Weights of a small transformer language model: width 192.
Each number is 500 + 40 x the weight over the matrix's rms, rounded and kept within 0 to 999. Layers, rows and columns count from 0. Numbers have three digits each.

# layer 2 MLP down (transposed), 768x192, rms 0.206, rows 254-360, columns 128-191
485522476479493460569549507427496496462412435500400442555485554462518516534475563526456511473425557576464493470456484501507519489505515486555528506547490464492454507488492465506523528491494501
492521496484490523476535464519523488521456489496511486522523492493496449559504481524527461501448507493469504504473547514536445483475515547469497507485518510472493468444535503505405428534502492
503499429524428544466512513478523514514557540448459502530555463556514519513445504498434442576514530534489549474500542529525499525460465507499439498481445465600516511533459507459453432548537509
580489420561481498470507525460476491469519474387492506449520508487524440447475517532500504443528553511512424543461512472517438499573521436530484423523558432529465486483561421523493517507465425
494484472543490495482529474441474496530450526466468546573566475497480477497504530514467471496506496479460545522556431582459521421643519460571494552495460506475497534505459531485572532574459498
516573481507569513498519504507501468470513440516470451600480517441525535455546505523513464472473506464541461520550458505498480528464528498421386473466504516460552505430461514493468481591515455
484574473449522524573530478469562542497530513467485494514539524552495522487502548525501473502433537537465508510514521420516484512377563540547458568483482461488487546494451479575492524442581513
522563554445553522460474512505495482498561521500534502490514418489466475479570486464607462483539361423536499490497481498528515564498502473494520559531497481484486526524447494536498467433458550
512613467524478479467522532458506475448492517533533518594510475534488531472468577440617576518413492484467496485504559508521466475520537485515501519499495500546467528529481442523536527503566496
531500464432462469548500462479459481536502430531538493467534482418477468508581477458511510466505479532496445533488474434452546494440486474455467486584548525415531455450569560482517481495474435
454521485501555488491501532446479529493416479429528559496514527510476519483509469530497524591464511505429529564495523488514482468551513523448494522509582497524458514477545466531482517579466485
490527434485515555545416474562473471494449479485510464575569500548457596527512489505523452415534501529389510467511491421472432496495455504532477477485510577512514527508467530472508466557566559
512538464377556461422518489523490536461521434495461619532492526522542522499518555485487518480479534543538465477480496535495486478486395480483568546449474475536531483494495528480515451489505520
486506509575535501548430490515476528523489513523507526510474509506495494537511511432553441469446520458433499490551535563542505469525434510461519482485531540470502524545505604573502451491538578
532508478431549550429466507525533493479507552513434573494514463480544524516480522476487500490453517424441522519530494482517519550421525461555485565486462501517492419611494515550455500480529510
494475495474486509474489555499419393432532430593502541433458489494523479471396496517530492498457546441516555500554529556474507505445571491498509486506540488529546515519485487509480547482453443
443491530536473568497502508510490536585511472477545477509478500487578479492486537495531473469563537538460543470516530440522499533517498528485520520555497458517493495576520500485475471433535571
555450534487442476501536515503574456508486484472524471506510454460513474440488527465531564506481468526500459508517544498525521514422558551541517466534524511567507476501477474587486531421438440
547529548544545470490540490470524543452472479511483503586471474476485475547494560534455523489438451492447530499487524557581507452517506525549578475495502515548483459515524470445475524446585587
548541495465496546565487523514554468459531487581498490466522537536567416467509527510499544528523520504512516509514502485474485529501521527501505543507488500475527530458494455498544457511464503
470511482439462488523490496458550521471513445529493484482518532535511438417496539450520534518551534518447548493535545462561495591484523526493538483517461532453536511499432547485564481557561514
537441516610521583534469470489533474507512602543524477534491535490544513489520548450502499537565463534485512487506412508499533513515472477496470463530504479511518510528555495451462500547481498
508414496495528501463515475520517463432533482530481511516391483427458546533552399505504544473505508497544525541569496514577492417531453521468485427575504559503485508526530512379514567440341467
533484566534567473457506457493528519532486439524484491509454471447542553565505519507532446511475485479529493413489470566546594547534491531486533478482503434496484485505524566493443528509547526
484515489461434495493445475466541527451468461523504536496523562507516520554479458518492475439438534516453489523414579477486504442546512486494568542497510471494512470477511523509576501583461546
512463538536463463517490560559494461549470452489515425555523561491564557486513455421446524452491445496511566523467519448519466512495473546501458516548494466511512502523460433485508482489473556
522377497491542481438541445558497554533385458493537504551517505496531583516464373448467499521532449479564462530492516569634573493544473500550496511520480456482490493496511517470393432498481487
591510529434553507618470523536497492501511518510530425500571495545537509555542492505489562453468442457506506481544622597442472485465515483528503506415570515454527453489463469546442480432533409
483472499521510517511515504491512488565523579515509554512461425544468520467522528539505520530539460486450525493479455469519435508593499501427461503446465551536576552505482512494549578498400516
540472514483535469466415454489466588492515484479476594438508562446456535499528491505404501498460547475561520478496527538518514459527426525460461539516515499537480465543517467414498518541449484
512501504479457564460483513574471462540490449441491481550563484487407555501498500520575479452580500500462474549521470520434550490511513507528517499500457515477472492474476509460535549536501459
480488490513526460567437500475528488491560575544513505489491534564525463454444521529424522513422467451482538455427487479481595511530516517520480472477453488512511525453514517546466565491501499
540544518454494507525566430452489515486581462474485525642471563484508480489493445462586572508503527472477538503424426454501533488514496505519490455574410497496509506479501437484542566494422589
494512490529410532494509461569477501526478494470476523528466501503545489509518465496412394522627568476530517533520456534458508479521462495455490443507493536482565553455521503551480481518488470
485452604522495460528539472453490543496497496442511458517522551496456511551528531519519444442497503540499485527509541442553454488523496528501460504411456486456484529468461486442528494535548544
559505434470416457468478489508495492535479435452495519515510548544480496453490503578564489499528536501591525546536485455470412479487493475541516468486509525472494491504523571528523453533491489
548474419478487526531478498525421512459494461518536443489497489542529531464506475531574569400520446479536435559529459510505475505488544504517528605583565602586510495459467449501491516496411507
538507435498433438556470477496530525516482453492478606527482476503514531526456578486414470492521493444483567522482479452564524536543531509473528459457440502498426505524496544475481464486463431
470494467506536541500483448454446490496504478527492523536512496504438518444516475490580483502520455485475485491533491517530446468466462547516481488542526434504549470462497533447468552483500467
564553452519515476445485550459522453464446543561521560553503502533499496441494501416470518531478414462551550530520467491537543530473469452574537499506521506439488483509590455537504505457442542
474525520454508526574453581518505542499541521516446496547524500500498521514456534536433517429431465535513527470441540497548451491472581545462539505503536535482500549447514537478483480504544511
546518512590582532556471558541462544531482574494589543527485519504542522425576487503531504495541422524533555542539456475507470492584465458484492458548388561535514480495510461436392490479453494
447431527555542567540462489479503493483504543439422525473592496521493462540481565438480557529537545525550651437517487502516463526501473480506526509570521485506499549513520528562620518447523551
507591572434478411517526453512503549515501511485515535538438486515492490542564420503480471503516555511515427510446454455535507450510572492468497481532451565452494504505530528458450507487478465
477493535509521518460488470469452447453457528500553433510564485459543519523484445587481511456432463500437530421464467496521553552386544498486504570505508512498491466559487505508486549454574536
443420500412504559499535501505509562450478555510473478464474486497507432469497519466495494479417518513487454508518545489487520518506501516528482503459480522554496573483426509461495549514484532
514468448540426480589531486429453494455492559520487490520489530499482470452465572476494474526458479504490478496544549527466504456496583484511481556545591562523486523538427529449546516482449510
444458465454544551451416473480550451489510493493541490491457490521440462560504430445545563483525483482500475456528501460488521507453485531492510427426485482481458508486550497437476467514472528
488529479478514459551489457545495466462521437489521460471454492518470509538501508514444503555431508435446465503502498427416474553474569473587486469473510497526528530452518539482523530543526450
400531530507515488483462484474535498513497455531554511465500495569483459452534438546440503533417546546449469512552553533514526561579422535544490515443461494508565591538463519527481447479488601
491458484496467542409521537498468474494522527535418547431523429549493531509550533573425502495450521483517511523470508485487522469426505544474448511509486398487493456520473483527452506516473438
525463508528436514407545521512511539489517437470492512530493471513568523562492519508573524445452556517523538464492521512473498493539473546489520475537486531534477498559529486518429463525461508
538516502525514486511504503464444576464464550524546508541576478533485570488499480541491543554520587551448502534531532484510502528461559505502515502505455493469548532506502560517497479514483584
505482561501503465522496480537481456561493507498472419448538488525522495534500581512463473469537496524504445543528471464451510514433422516476549555482506542523459586558443498489452499476513559
582449498488510489483504515572509492551506486541523492538486545482519477483486471408612483565545502550522467506526538479568448578449528511477499481483466503497438496496465516453469431465502515
477498495502529420456541504549444506543469481483510461582510564569513524462486534540551488459467551456510572547485521466479535415531523492494518535516468494531489545537542488520446512508490544
419437433581469511450476533527442464440485571412452480514400386466473447502542512476462393511537470490524493529454499483469559456526499479540516501466457512596516492544507531493454405499431475
537493495524483493465576553473500520499490425487544516523465461522515524520478470507514457503480472453530521436510470450539496513529477574484470481551506492528467491452522475474484534489475448
449551531484519533531427469448465474487473414490498525517541515521455447515535489508563460473514454441485515511438528521423446475486524500533443493482476421556524488497469533510593384516500516
508555596455514493455512478492521501486479514546547559509509473556491487460474457491459464510472530500415489472480477553529524525473535526461519490474499529437498521489432499468553512505537523
480464544467510520565503507510490446561441486481534468505483505478587494505507490500445466619479502531562439511494543471582553520358497482366479488515534447499429562544460500554549459534542384
424502508419508451436493525514511483508441526510538600509598529495474524439469378559583494439464491526454491470513470441470458406543579490484522467625545496477522505537472444507527545512509572
485617538449460539528556489465468556502401458519542434532496537540552540548480524498549459477486482480467591529456556525565466474454599528543575535516474445532571523560493464542516530482525515
507510529573458526513433537527519511474478460541517553492545481507545499388486499504478529485484428461485526495478482516471485415499568465556536536501434530541471480465456550488531563523540463
433567504521509529496503473446553544483546524514492505488505575455513474445482523452496505579433525518523519508542536462590526625426492502467529502460506530366489538472468508464518487576456441
461429498451512451481494476456563516484464499534522463472472520499525459536440494508487468534546522464493510420477512454496472507541477464487495443523492499508538481510601539495575539484525557
573477576515462485406502554449465478518571520504512513536464448393485514471530490406529487558493449459478463548547512547484476512483514468440503457476487511567542514442488454516524516542520528
493606528502535474476461503516495530523514507449538514492520490514460546499517467495617483537464552507490460521438469547563544509510457581520550462503510478503481551493512475512517515546540393
489455454540413545517481506483433551520515561510548496451474439509590560479532514484450459426471522555467478509458487511485488547483479611518564510489514494510479528605516497528476409558478530
554470408583538444531523445492481530538456518538505447472540450470531572450481496509428440463568514557434442535464483496471521559523543434458539614545474569535519503494536508512547485516422501
536407514515472509519447462498522487395538477503469467549496538524526475547483463477575496542514539512512464481457484543500483515529456504516435466583530528511516586480488421475524521496473449
520559528506514461457561547442517561446594480590511465542513525468558541543535538513464527501494525576477415500504514544438471509487469469529522506405479487591528459508510555525434509514540569
554455508491537519429460538544441549523444492473545508485499462577408465544427392512482491505505429525425451486548552468513552538483529531489581493563570518550513462481403509594485460482521487
524481492487479510480531488529537470471439492471476451502499504492522476520484577478486532511527534522573494476513528510442525474486479457553486495489483497572565477524565478496511494489557425
481517490511472475484490509504487511450505551533480461454532463518523479542470469471485499515518478543500443484494556513502507499538429484507484483488533455532512490516451485559494506493560475
558510549525459436505499558418515565486487502535518522441537489532558497501469530521473495485561446518437497486505489488436537465485545518396592480459532550442489508523471533561537549503482511
430458568520486531457551480487434510498534464479506487547519460477494485567471517554493424442499473548554453537446515471577534509549494462466525545549503457440510477537506580505562488507501515
519531430454453471520499497472512517485477409527540573527475465415501488548427410496486492497462471527580462460519471501445495493548510499513464425543524533438500449521493482462537527476450442
537497442537442527557546477499547462461433505487477455514573532507522517460465441460485505511491454515432525502575485502519525486513588481538520501487488543512478478508476499453582493488453547
447551499555482578492408448468521479501521517570496503518591548420508465526545502475510556533595484465536475417437423483539516485515435516433478514517566485439503442481552559498498474479488443
454533527521539521453491548505487558484507596464542514409487523573495512435465428531573516490501460436517476590457565503482535519509464491545506515513551437435509562528501581580396427475562460
502479475447428499478518496432486511472548495556497578439502471518447504474487509501491470511540502426551436474542520475441567518462481512491483494495533521546499538534512489458469538445519496
479529431492488583472503500502473478476447500482574440520500526492507480532497552520453516506538551479480518535467574470507536479474503453472503535495450505521399496521506492466545465516399548
530464509451520458564517534463532518586466468409494490581534515431523426512520472464518503484490472464526570480543544461457445421461491491526471512492554560466468448557520470501454492505487417
555546533502533471486406515463491436505515470516454497517527537508511433461453533572493541433498485560448506503523551499559492527507515507524519471438588469474524512446489538487519486557520481
518477494554544467525512503567438429511550511473589546556490501451505516491501549573556478568549472480482469556477545567475470570410512480467526502489517558545471512396500611482516492521541466
469492441512511490494544462475468528504487525567454539486510461550539634499457484558493472554543519520543518502506449600535528466532479552518549478552443488586449510516452511455435565443548550
518500482484454463455547492584480478493520514517501501465500430489512485510480461503484487510480521513516507527491468534458519491454518494543450494449511541445502573531473525494479415485515509
440442440504544510477581533475444481545453470494464468533501532528489512458513501451494521495491492476466516518560538454493433537498497507445522505503535466566467496502443458490443557481508535
449467439509412535451460478500471489487505480514522440513538569544452483469517363478549470495564503499479491472466457501512435558530498478512559459533491531472505478394443540516505448478468464
487537503544429510500432467454435527453476508506498541512510508453425415485461470512534436476483469482528502530578462528454469366533532483517540487533514476541444503559530529438447530545512538
480531502457459501548537580503481502441490442566519499501538533544565570458472477468530494469488553498481456476497513467506393482476569471519438434591536521479533564543464445517505541532506563
505403420451517504564532555479540529535532523509534467478512549501541535489517460497447426470486493487521537509452458493488430514495493487446477506558488511470507468469487574540481565429431434
430549515452498487434468533526496485540439546533522517446535461535482552571471456607538489506449517461473528531487447584495462527482496477473414485463464467511505519532484529581508471542523503
501503483561499494516500511471564440502488507512528420482515461551520489473548456530508462510520459434534559508536544563429531517542456489527465444505470505502537550432518501464536487463448455
448480523515459512495556483466514475498504501444535575506487564491507444470469518564521473457532488465507559432522489496509608516561457456550492561496523498557468541544493534523485473505535511
513496479489546466524500508477501547507446528520516508439485559437453473492496566488443505489453527546464483466433475494526493574469515516455485483498527432502523481487450494489565557474477511
495551565534503501449499553424485496566523420432485473506511539495519495503482475502494493520480552481457530479472499461457553430512496441483466440553525458488555537466478508517576477479480436
454548508480577492499469458513523466515444494509572480542542559587529515463514481504473446611504564452470506520484491502459503519560585520485448497457517496453534516508578449457544521512502417
514457548453483472472484527487504585440519497501505520465547514489508486566473553506547499490490485503441457576405479486551550496543445543469488563517513481546516462494548425550483515535441487
465503551471545536468443532472468483500535468448438489541500530544553473499509535570464502459524529503493537455516454435517414502574447459459598488553477500466484497501506524493484566501530491
478472486521468462543533520511545479544511499490498539493513481459488452539479495487503492494484510522501443463552545534455552466536523480525433433486551496567533471527441462486493458507552475
415481459515475527462518526516536504498541488440440509619587524541540501433533533443488447442531495424513481555509468484495445485498473458460510449537469535524474579515482503531505619452565534
470527490464503527521532534495520494512547522514564462485494462541431505527488570495482528484496507466561469511498492487474495553451438554493494530499367506407499504516498516488465521481528576
567477465541539468516479482539433528569509512508520499577495526507524589486526520395518500517501496509470433575546551549487507488543467522483489479530436491436509505557517547516463525419490558
537473444418546561493473456544506544457584530552507515393587479543496458400508465500532473564473494504448435547550488412533498505535478596456592492433446478474508562487519508432382514494438520
455473471552425448399418546509450545489504528517509413425451452520509527454477565494387479561438510524430516535556522476540491476487566558515488493438546490525547458555522478505435508476517496
# layer 2 MLP up, 768x192, rms 0.211, rows 255-361, columns 128-191
551500462481494460527521537487425484515502487518445525457510474491510514471487423480509545561466496490516477514508436513538486486463499455523505514568525503495548493456484521499503561522468492
560505483546501474506484509480480537479461519470543529490455516517521538555477461559540491458459473486472487456494487496440563580473515509487497486534403464492506545503530439430439498598516503
464516458545566528518581531530493429488487513516483477495547532499495555505500567491482521458521496501503531567501559518569538503540467444412485551489493548495556472401547503505527472484515497
527390520482521507526533476527499479470555527556504506488498473495539543451502516530498468471482492439458477540520483474493567564502481541499528492374535490523468615491545512422487418475512530
509441472539484505531486555554545553497545452561537482553402487460522564533547533582496518466516507435588447504465515544517470505511529503435447520516434525461488487489528459531462529554580547
516471563476544415482559496513527543523449448479461438542453471556479572459537495480495490589463456456406478531471531573503493514425466513479535543452571507457563479523504504444437448494611563
513507527542538500534494522568508528523442533538478552493450516408459475549513466472487496432460547477503480438487480527501463453526496456439507524486520549509539451493443519477440494524460509
494514442548541493468469513525486468425430475556460441513466534449427432474494484548467502508527500522513478539518468513463488435523563494527501509525525430502528465513434502561516498556492538
499497490492525515440500450544474554543527488569450451529552479465430493467560580510508498516479557524455443551520515482490510521506536491536537483555527487452522489494518467528489470476505479
509465485438496460479499488510563510590470502485469526470527510547520503511499500486486554535536479439545490489508465539461474511516469479546560490478447478547451447486499470484548510568373484
513493454560515497514439517548506460584461461509493491473453440551455551491488476485498539487541518433508538451563483562485533530530499464499509478565521554531468565540548525506522475458415547
545559500489514460514480519524529477548504523542538422481456450403548500565393505558470430530541475534479504428483482476433542502516499526435493485486544459425502503513512474469525537554494511
552498427420565521572441543493519597572465487479496564561508513400508448481561568472525474518497496512502545466471479464554523494428479487469494547464519497452466511594507497429473464503481487
551559581511507522441508467493522502495482550504539463537448450532476502475532397553444415505508477539491576407468470478472503552545503487557531513597529485484467478515521540505484481463499526
506541504437553497508440528511523521517468537438475502448455443533476530378585519523468538493529480527404539518423479512516412380525482536546475541563483478535445391509477511514518478551544569
479573493497448468556463532522499510519473545535496426487545467494518498493551584507500460512551485524469539527479452550470488585482488513489458518469478506489445473527516525481516492406504475
517466516472504518517445483474483543495506462513420539510486475498555482433513501385486540557485561483530497462527500586491533501592502485493526553474527499544548512502496503529411535503561523
491546472555469521487491429493479511502502482464539439517554571541481498605501454535530503521459519465571493467489483525531469535479563483531488536547496565494564528438543455522462499573531526
517481452448449562530502485445472499425488553607489516532496488520544504503572574512521463469489495465466511522450442537443498464542549552509490552424515552495498493514513532522506473522481532
532517456476470463550526528474499501556536633425476434537454458436493526492510445468557491526499507467526440472489523477521527525487475524525489511468455545517478472579504428470551492475564512
519547516488487468551470511531509507479471485497565527441480363550498499507492473482533528417461510538465527546522511478476481574461497532548531520507521551470453432408395537464531491518511424
455470465555495441479489436455513415455553467482511507446455439485520550600561535498424497436496471458599505515538404557509506522497562559500473532574514598476511517493563497471432558519518478
562527426493516528560425457451524508514493518509532556510477477486462504527487475547471541531515557472513534544465478453524486502503525454494542505566518504475498562490472504527534467480461518
421514498539488480499538537422513506513481505591489451423478483485527488497475553485549499471524577494628502476505506483496484451497537447503406562473495553419486543480525526480539515454536497
508500523485563499509509542525466522502506551493580496434501489543475438453532475566549497435488509520461485411557470526428524456514547507490527495476555528446476520562470511527503519471458570
455473492502480460499449483547519528429446536537477548529563540484482524538513514455492558457464449497534501609433576462490464466522485552473432508562569515470518550503483514514489515499530496
515440510467587517451517481484446463490590584528487456455505452427515524530516481488485487481500524575474543439579487467571449467488473432517556516451467580451498461530525487503444594469488481
416504544472499582523395498555506427513446535536537498462435490529454453480500537513539474479467501498396443457490570454544588466572533574508449556488412523455456485453540514493420503469444487
532501464461561456527485481510564463439471481528500516513480477492472506451527530498462576542469476473509542533472466455446488521506518480504465490587521491522511515466456463485546458539547492
506469476535501600475478484491583453415494529506512504494454592591509480507495560569510476490479508468478449469416466448515480478590488502486505518502481431537535486488489538497515576482517526
559451503493500628433536578471478486416445504531501499563535521557446512490503522526494568457548529481462539478495553463536477493474489486492519502441492546528533455501451538518515523516410414
484359459499537486542489493507479479577530468471555487561523545438510516467500529494458498550536490506448437538493527429488531544416458521524503553578497513522419571576608468533482482493540536
432481511415432482469443450515407528543539540525546462546497465486515545538480481450490522384541460507515482572546535534529455532568537524458508513476440512543499598504568500499474523519504509
519419538495474479492551503546518475503482506527505532465545518513363514551464492567451518522548463508487495526569527449468515490521473466494538536545459422495544489521528493374547475531487488
510554423513436505475534425516483566531530558431425499516490524552507509500557424494571519500499532590499516485447460478507435486488530448375491463467528511464505478562447493520522447542462462
421340482492478497544565486559536547538592519557459482520461531557465468527514502575556488439515500488538532497525463485469493518536586469519510519501498474527471532531453481496462525515553460
455550546570504548489467524525505477481532488537546454521476517493474456502557537480479525526517484528504562525454492499548531525493409464468486493449442529525438541462432493513481508563546407
522457515501535527531576500565541518466485512573511464513514474447534506571555483498404470523514532453593462478471554534478468513460563423493468556425476569520511523450505508562523515546532524
398498497514550407420469512514461493514553509489499473521474533456465509514495511516540504460552533503522520457516472504528477509425559507393470533480477473485501505504480516495511457524454507
462536554562498508469503468499517489533526474480503532520533498436443498522513590509523515532448517423497558523499469453451495485510471455583540530516505521477494476502477534572530439599507445
497516466456501482454471466538459505438493452499463467470493478571423488492475494452485506542451469502399445485491450544563529516507511457486538546531514475439517462444493536468468545538475451
486468432558531436504448525518467523485518523484418487566545434466519500566479580457477497433439517512510539531584512558536522476537515542554565522444507472583466472535473396540476516472579470
589585482595429500562559530503504566490606503474538559489526512478518500492462483429481550502424537526529540495530524519486517503523489418457504523572548493445456525478508453510491490554553461
533489468499552634453491485514531461523489556447494517423439578525513492468415535441447457466485533570440472451556526489412428502429456491521466497459573527481557554509501552569485485536480537
489465464530515449514483523434511444561484447518542491511525526453493555486520480499558496502510485531490446482500462496565486528574516609528382548502430519437511501473555502490465497455473492
451516484516534528519481535535524544473543522480457497550526511398492526544481527474522519434532477511491489480544547473528504523471453457513505527501497503507524514501478530514470412536526519
482541493493523506573512493451530485501451521536581446441520558468482438512461476575483497531482539484464543457503511445427509519568606516475418450545452522437564494527475517483518535498521528
519507518485477480537475555462473448509506466509474526484538476474475457514498482523544510458488444488521517489566481509535562524513545519500505534538486458512493468455469508519528530527548529
535533536537444544488495550477515510493506471538498474489483465539501490458503491430505544540452540528589511461478460526536468487419520496504553536450496507517540531493512521491551459512513416
494518479455410508541461509513510491550544509476474548487516602482532560470493525522562537502473553567475570426462521498466504390467539442552604491537508613504481491545480577480495518535470516
532474476494564477476507574501513527481504443549444534539501495514503512375455468428579549495524549457460544477497506395477459471402511509568463538436498518478509509523517473525423490502524496
424450489522509491487503538539536475481430428540477470561407537539512460491514485517441488472500531495490554484511443522480469463507503497479517489476497477459463506521486494502516552458531476
403523503509490533458477506522447475498512505496511502470506414483487570532512461505461540445508474431474552504511513477481497445516546508599492465471481536496494496481471587490437534466441447
517459504478571503523553522546553462426523576457398501510499518522480554477457607503529516488483505477496480516456483526532494435459515492442483533514512464522480492473456420536521436441455489
539457540534510481538562553510537455504534531482518501421490561483438537562480466455491557468566562498569440473496454487426448521507491491528516518544481511411439446609448514585488561498492545
484421498508493497443530574435446472473514430484513477493472475527505507490504523435456515472528465497494500570459531470457511503513488501507529484480495476477521560449512565538504564538520454
478513482457519461465480450521454474540517520545464529500491478505528521493566496546481609446512533435480495590485478436498500489495486518513448451474533460571530480515503531547462539505525475
494566526580537559539504505506494463595520531500485420557495500409493521511461426433481506579501488535517535446453509508484576495477490483523470474473487478558474476423419391555505502456542410
498554452441555539556562536465492500508511461473493426505438510502510590415481487511391511502514513494477568425496532534461582500546501490532482491535504512498467518326470519451513502583504491
526382505517520428481527506488552522526565538462456526421489534460457487544560531538469502511537554445516548508488480480584512444574542469376524510529545521537536532572575557470510574511500525
576504504538502459502502513512499480545538482453462498410481583467472564512526506460509466581488479476433538534567464574485527444494515460457487524461522507515591524457449504573520539535483490
488453495469471498495515458539574498486442513533491470519491464520472492504504598440495627504476471489536519463510506463518485565572565470466498548502496509479476518504504467523524419481438499
467484500454553554476469482536538492530466527527471474554457507465545514602475496472508529436549438501414460501563470517520502480464479547464501556435550447520464531532537531484451439477446527
541551517497459518483482501447497466515469521516510495451493531543519570512502480425526486476526473503553550507535509426512517496489536495486459510508460507424489468559471519491447496523545463
513534431518518473529433473456553470556493572479544584516466503478457473505525465580515518472476552551477465503562510516570499459530483581493537517450530513483441512532501505487421438540464459
604523465486488496506536508508446478511462476437495509477496534426486519508499427538558513565496540488468487510517545458551495476496458543515445522469553545525527560460565469490427516502557488
524518528525495495574515433473467522486470513507513480505504499438419598444438461462513505512500488485505492523562407516557474448533559487448510559517476557452443545478495519523452548497524497
505435532561554460434482583518524584502428430518477543543497503510474470548481500514513523540486485502558473457445493456492568477466574503444496474506501493527519594488434498522483482539511528
466519483503494495584474563513476494469509471558522539463422525450504497561467480540497466561466516546519473534525492459517500520461482489469556519515483543524470592449544409456459480428498512
590518449553458475550512547504488530458517418464498504530432485513455555496481522449430473443574532540491492487470537440559498404512455539475489522480513472446560537439438543534512498470492543
490517484466529489514450427485528477502512504486569529483428498512466412458491485535519532468476476470464477519505522537472508539505584500400473610524568587464459502503466466506486575504499473
534500459545457461491564488483404495523511516497479502527430516447513495500454472460560496556507542479542487487489453542430464579534455507455478524420524513534512488472446476530544514601508499
472494504481522496509480470494511486479488470485539579479515508540541495473511514538467488494543503433479526454477477504515490523521517485493514503461491570463506464470503499491516529544472558
525503438523461446511496477531531532504485476562515480507460521477463455464443492522501528448542449451543573543467516566501581444533489573403502454468454456470514462489498513475498456509523507
517464494482504513526469503548581540541437527492518568565486481493486509484421519471462508480488486528437517446483517488426496510557412534567542527550502484478461470527584413498363526500528511
445425488403435492488507538513445498540485477473490511471411505464495525520491509493454552497584424541490505533586504511517535423580527513561467538575521537549466523437593551502561512532488432
484559546525430537525525554503499532454489593520523572542522526479520492547487570484489490521447494506556463498443457472522529544540491489589438503567485464492486500511528540461509508462519550
570580460550471447406515488514492534510481529538497517484461428516491455514547533524468531489496591471606522430414485542493475447537473492529510539471571543567543513491513574535485505545424506
507471468549487505483547545547440477465482493483544533474428486503432518535493474518455478546590552548481454535534582570511542512488519498539456519469587465475528543508477570518512509539458551
528518575497479586424457539508479505539533479537540558556405431459411497462526474552492532526485500548546486489499495514489525498497426477424543510488543500499448512431404372528483462512524493
598488495529516511533501505548503514514489464501531407473500524478546523590422438452491598550446464509428479446467449476552457507438545532514460525478499447451438533479418522471463460442506433
584565490510509451517487484582520513495478529529492517546451450464459499603453550530561435516557546475530399512538507549507505501520476464483525473461474548519492443490554430522450502503533466
490501536508504502553466437525541592500539469484482489516449428528526561460503499465493535524488463501504506486487552413507558446491497523494508515522517556548482514463485448545554519472481548
469485531569635519457499526426451515474516532464515554496466491524472573491546464554509506451519536540524429544446563535508502574435502531572469527441470472463469529522481547517583550499468491
406469492496530434468518492523581464529478594491465480452538517504506484471499563462468465544591505511480390508476483476513491495395486521538550533414503472465457472560476518547431558499555532
507476539533489540608528470497490459426487463481530547502484462511516476495559488527503504481490525522523569439567542434439528494483508521517483512485533525518506556472521447562508480522459463
557486472517527508486485500453553454543453491584516477496528534437494510508479502491499488580530510512571531488504536537445516493474487493464555426531429520519427521446576462397530497536529485
503603479564554476520510513494506481478448543452479466481481435476408529482449461452497554492490524503567479440489481500556574435525509479465492520419502527524408517588477453495503459479563489
484419523454545477563565488508537509589618497513458466426464530550601508441468529471501533409514489526511585516488505552537486498520460479560450531554441522454509517444512497564527451549530571
405410482499463422493485488520457425477461503470464499493429457434527480470550555518521477585530528450517483459527507485555533474506527557448549530483488479527508478581493512496418414563515494
501537477468490527550524505500521495488457547503531531545500493508515510489490525570496482532487507467526491440453456539518523488556451503558505474478428517562443446522491503523523547516503503
478524468513450519556472568528480489457498484520510579440523422447467480507413502502519522556452527563500516454598505508478564518530592533476487516475469430484498468480397429450443429492565538
578476451508464516572533415537423474466464588401491506441480516493449547445535477504546501464487506535476520485465513495368530505472544489544442438528470479481453497498462517495456493542468509
487497474471484543476553433503486526503505508534521525517462490463464457492466533509449518535464452537448490472520509508561482562468469536492533528482499535530533506522482495547505553517518553
543511476525502447562493498466499499557540550571423521518484504470473513457494488458524503491459508494568521494485511434475522516561461490573485511482484507546435607500577471534513488549514461
485498476539470505511468477513428492521494506504462434451543571511543582421439474509535460526503506497508408460456508548451439512469496545493426516453586528507499497545534479466469498536468515
549520517486493505456469492495451494513544506439481524515478554518535479535540457446514550465499564424499498499474535534412521440447522522454480496488433417440532467522402493541497584433518509
531512466516589503484510617520501486577475483485588496470482523471421506496460570520517529562536574477454491476465534409488508560536545450441430482505554460478536500492462449465543504548440447
560483500531473524481512515458495544498550437492448537467399512506539525553416516532478501530517447512489519403559441512419477538432502424520431517446465530477504504536428535500548500480493458
508575542472431485496509518464521527534491478509491465497584529456549510549542493474530519503495535503528601483450508427571483518473523558550532559448533488506507540537427541495541471586508517
485488509483559537462441526412547513463516510525496499476502492545538515481535479557455493440494509517535524546521526498528541510561464506451522499549531431470472490491478504497554499429528501
538524510459514496442520534535551460542531429492496497545483571520473522388551500489454482544534544528510480566493503408536470478508512442532477497482524570494536515510546574467425532537556555
467448500540559555477520567529528518551539462542490523528491525458501592512565494532559530500534554519489437449456449490516503514435533510513427477516480516469491509478499504521572469493487492
512461523507496521456462455542444510477476520513521467494476482432477485518469524458432499370478522456498553464508428523543478556462558483486483558480486490492462434515470442509472523533488504
500489513464571644528444562516433482491499533481491527477468497514486556472517533430561539526535460485534541455413544496486549410585515448462571519474437515571419603500504481452520455489493399
433483495561535544477478546477477536485530497504514450608462466532465496502451534427503471427527557452465525491410446470523506486513470522439476445483526523567506552462536462472528577588435465
559482556467453489450530492495443561501448556538520501538546531499481459528606478500523532520499443463482497413545495520506495480552438556482509545514439556522499543493483484461487449518534511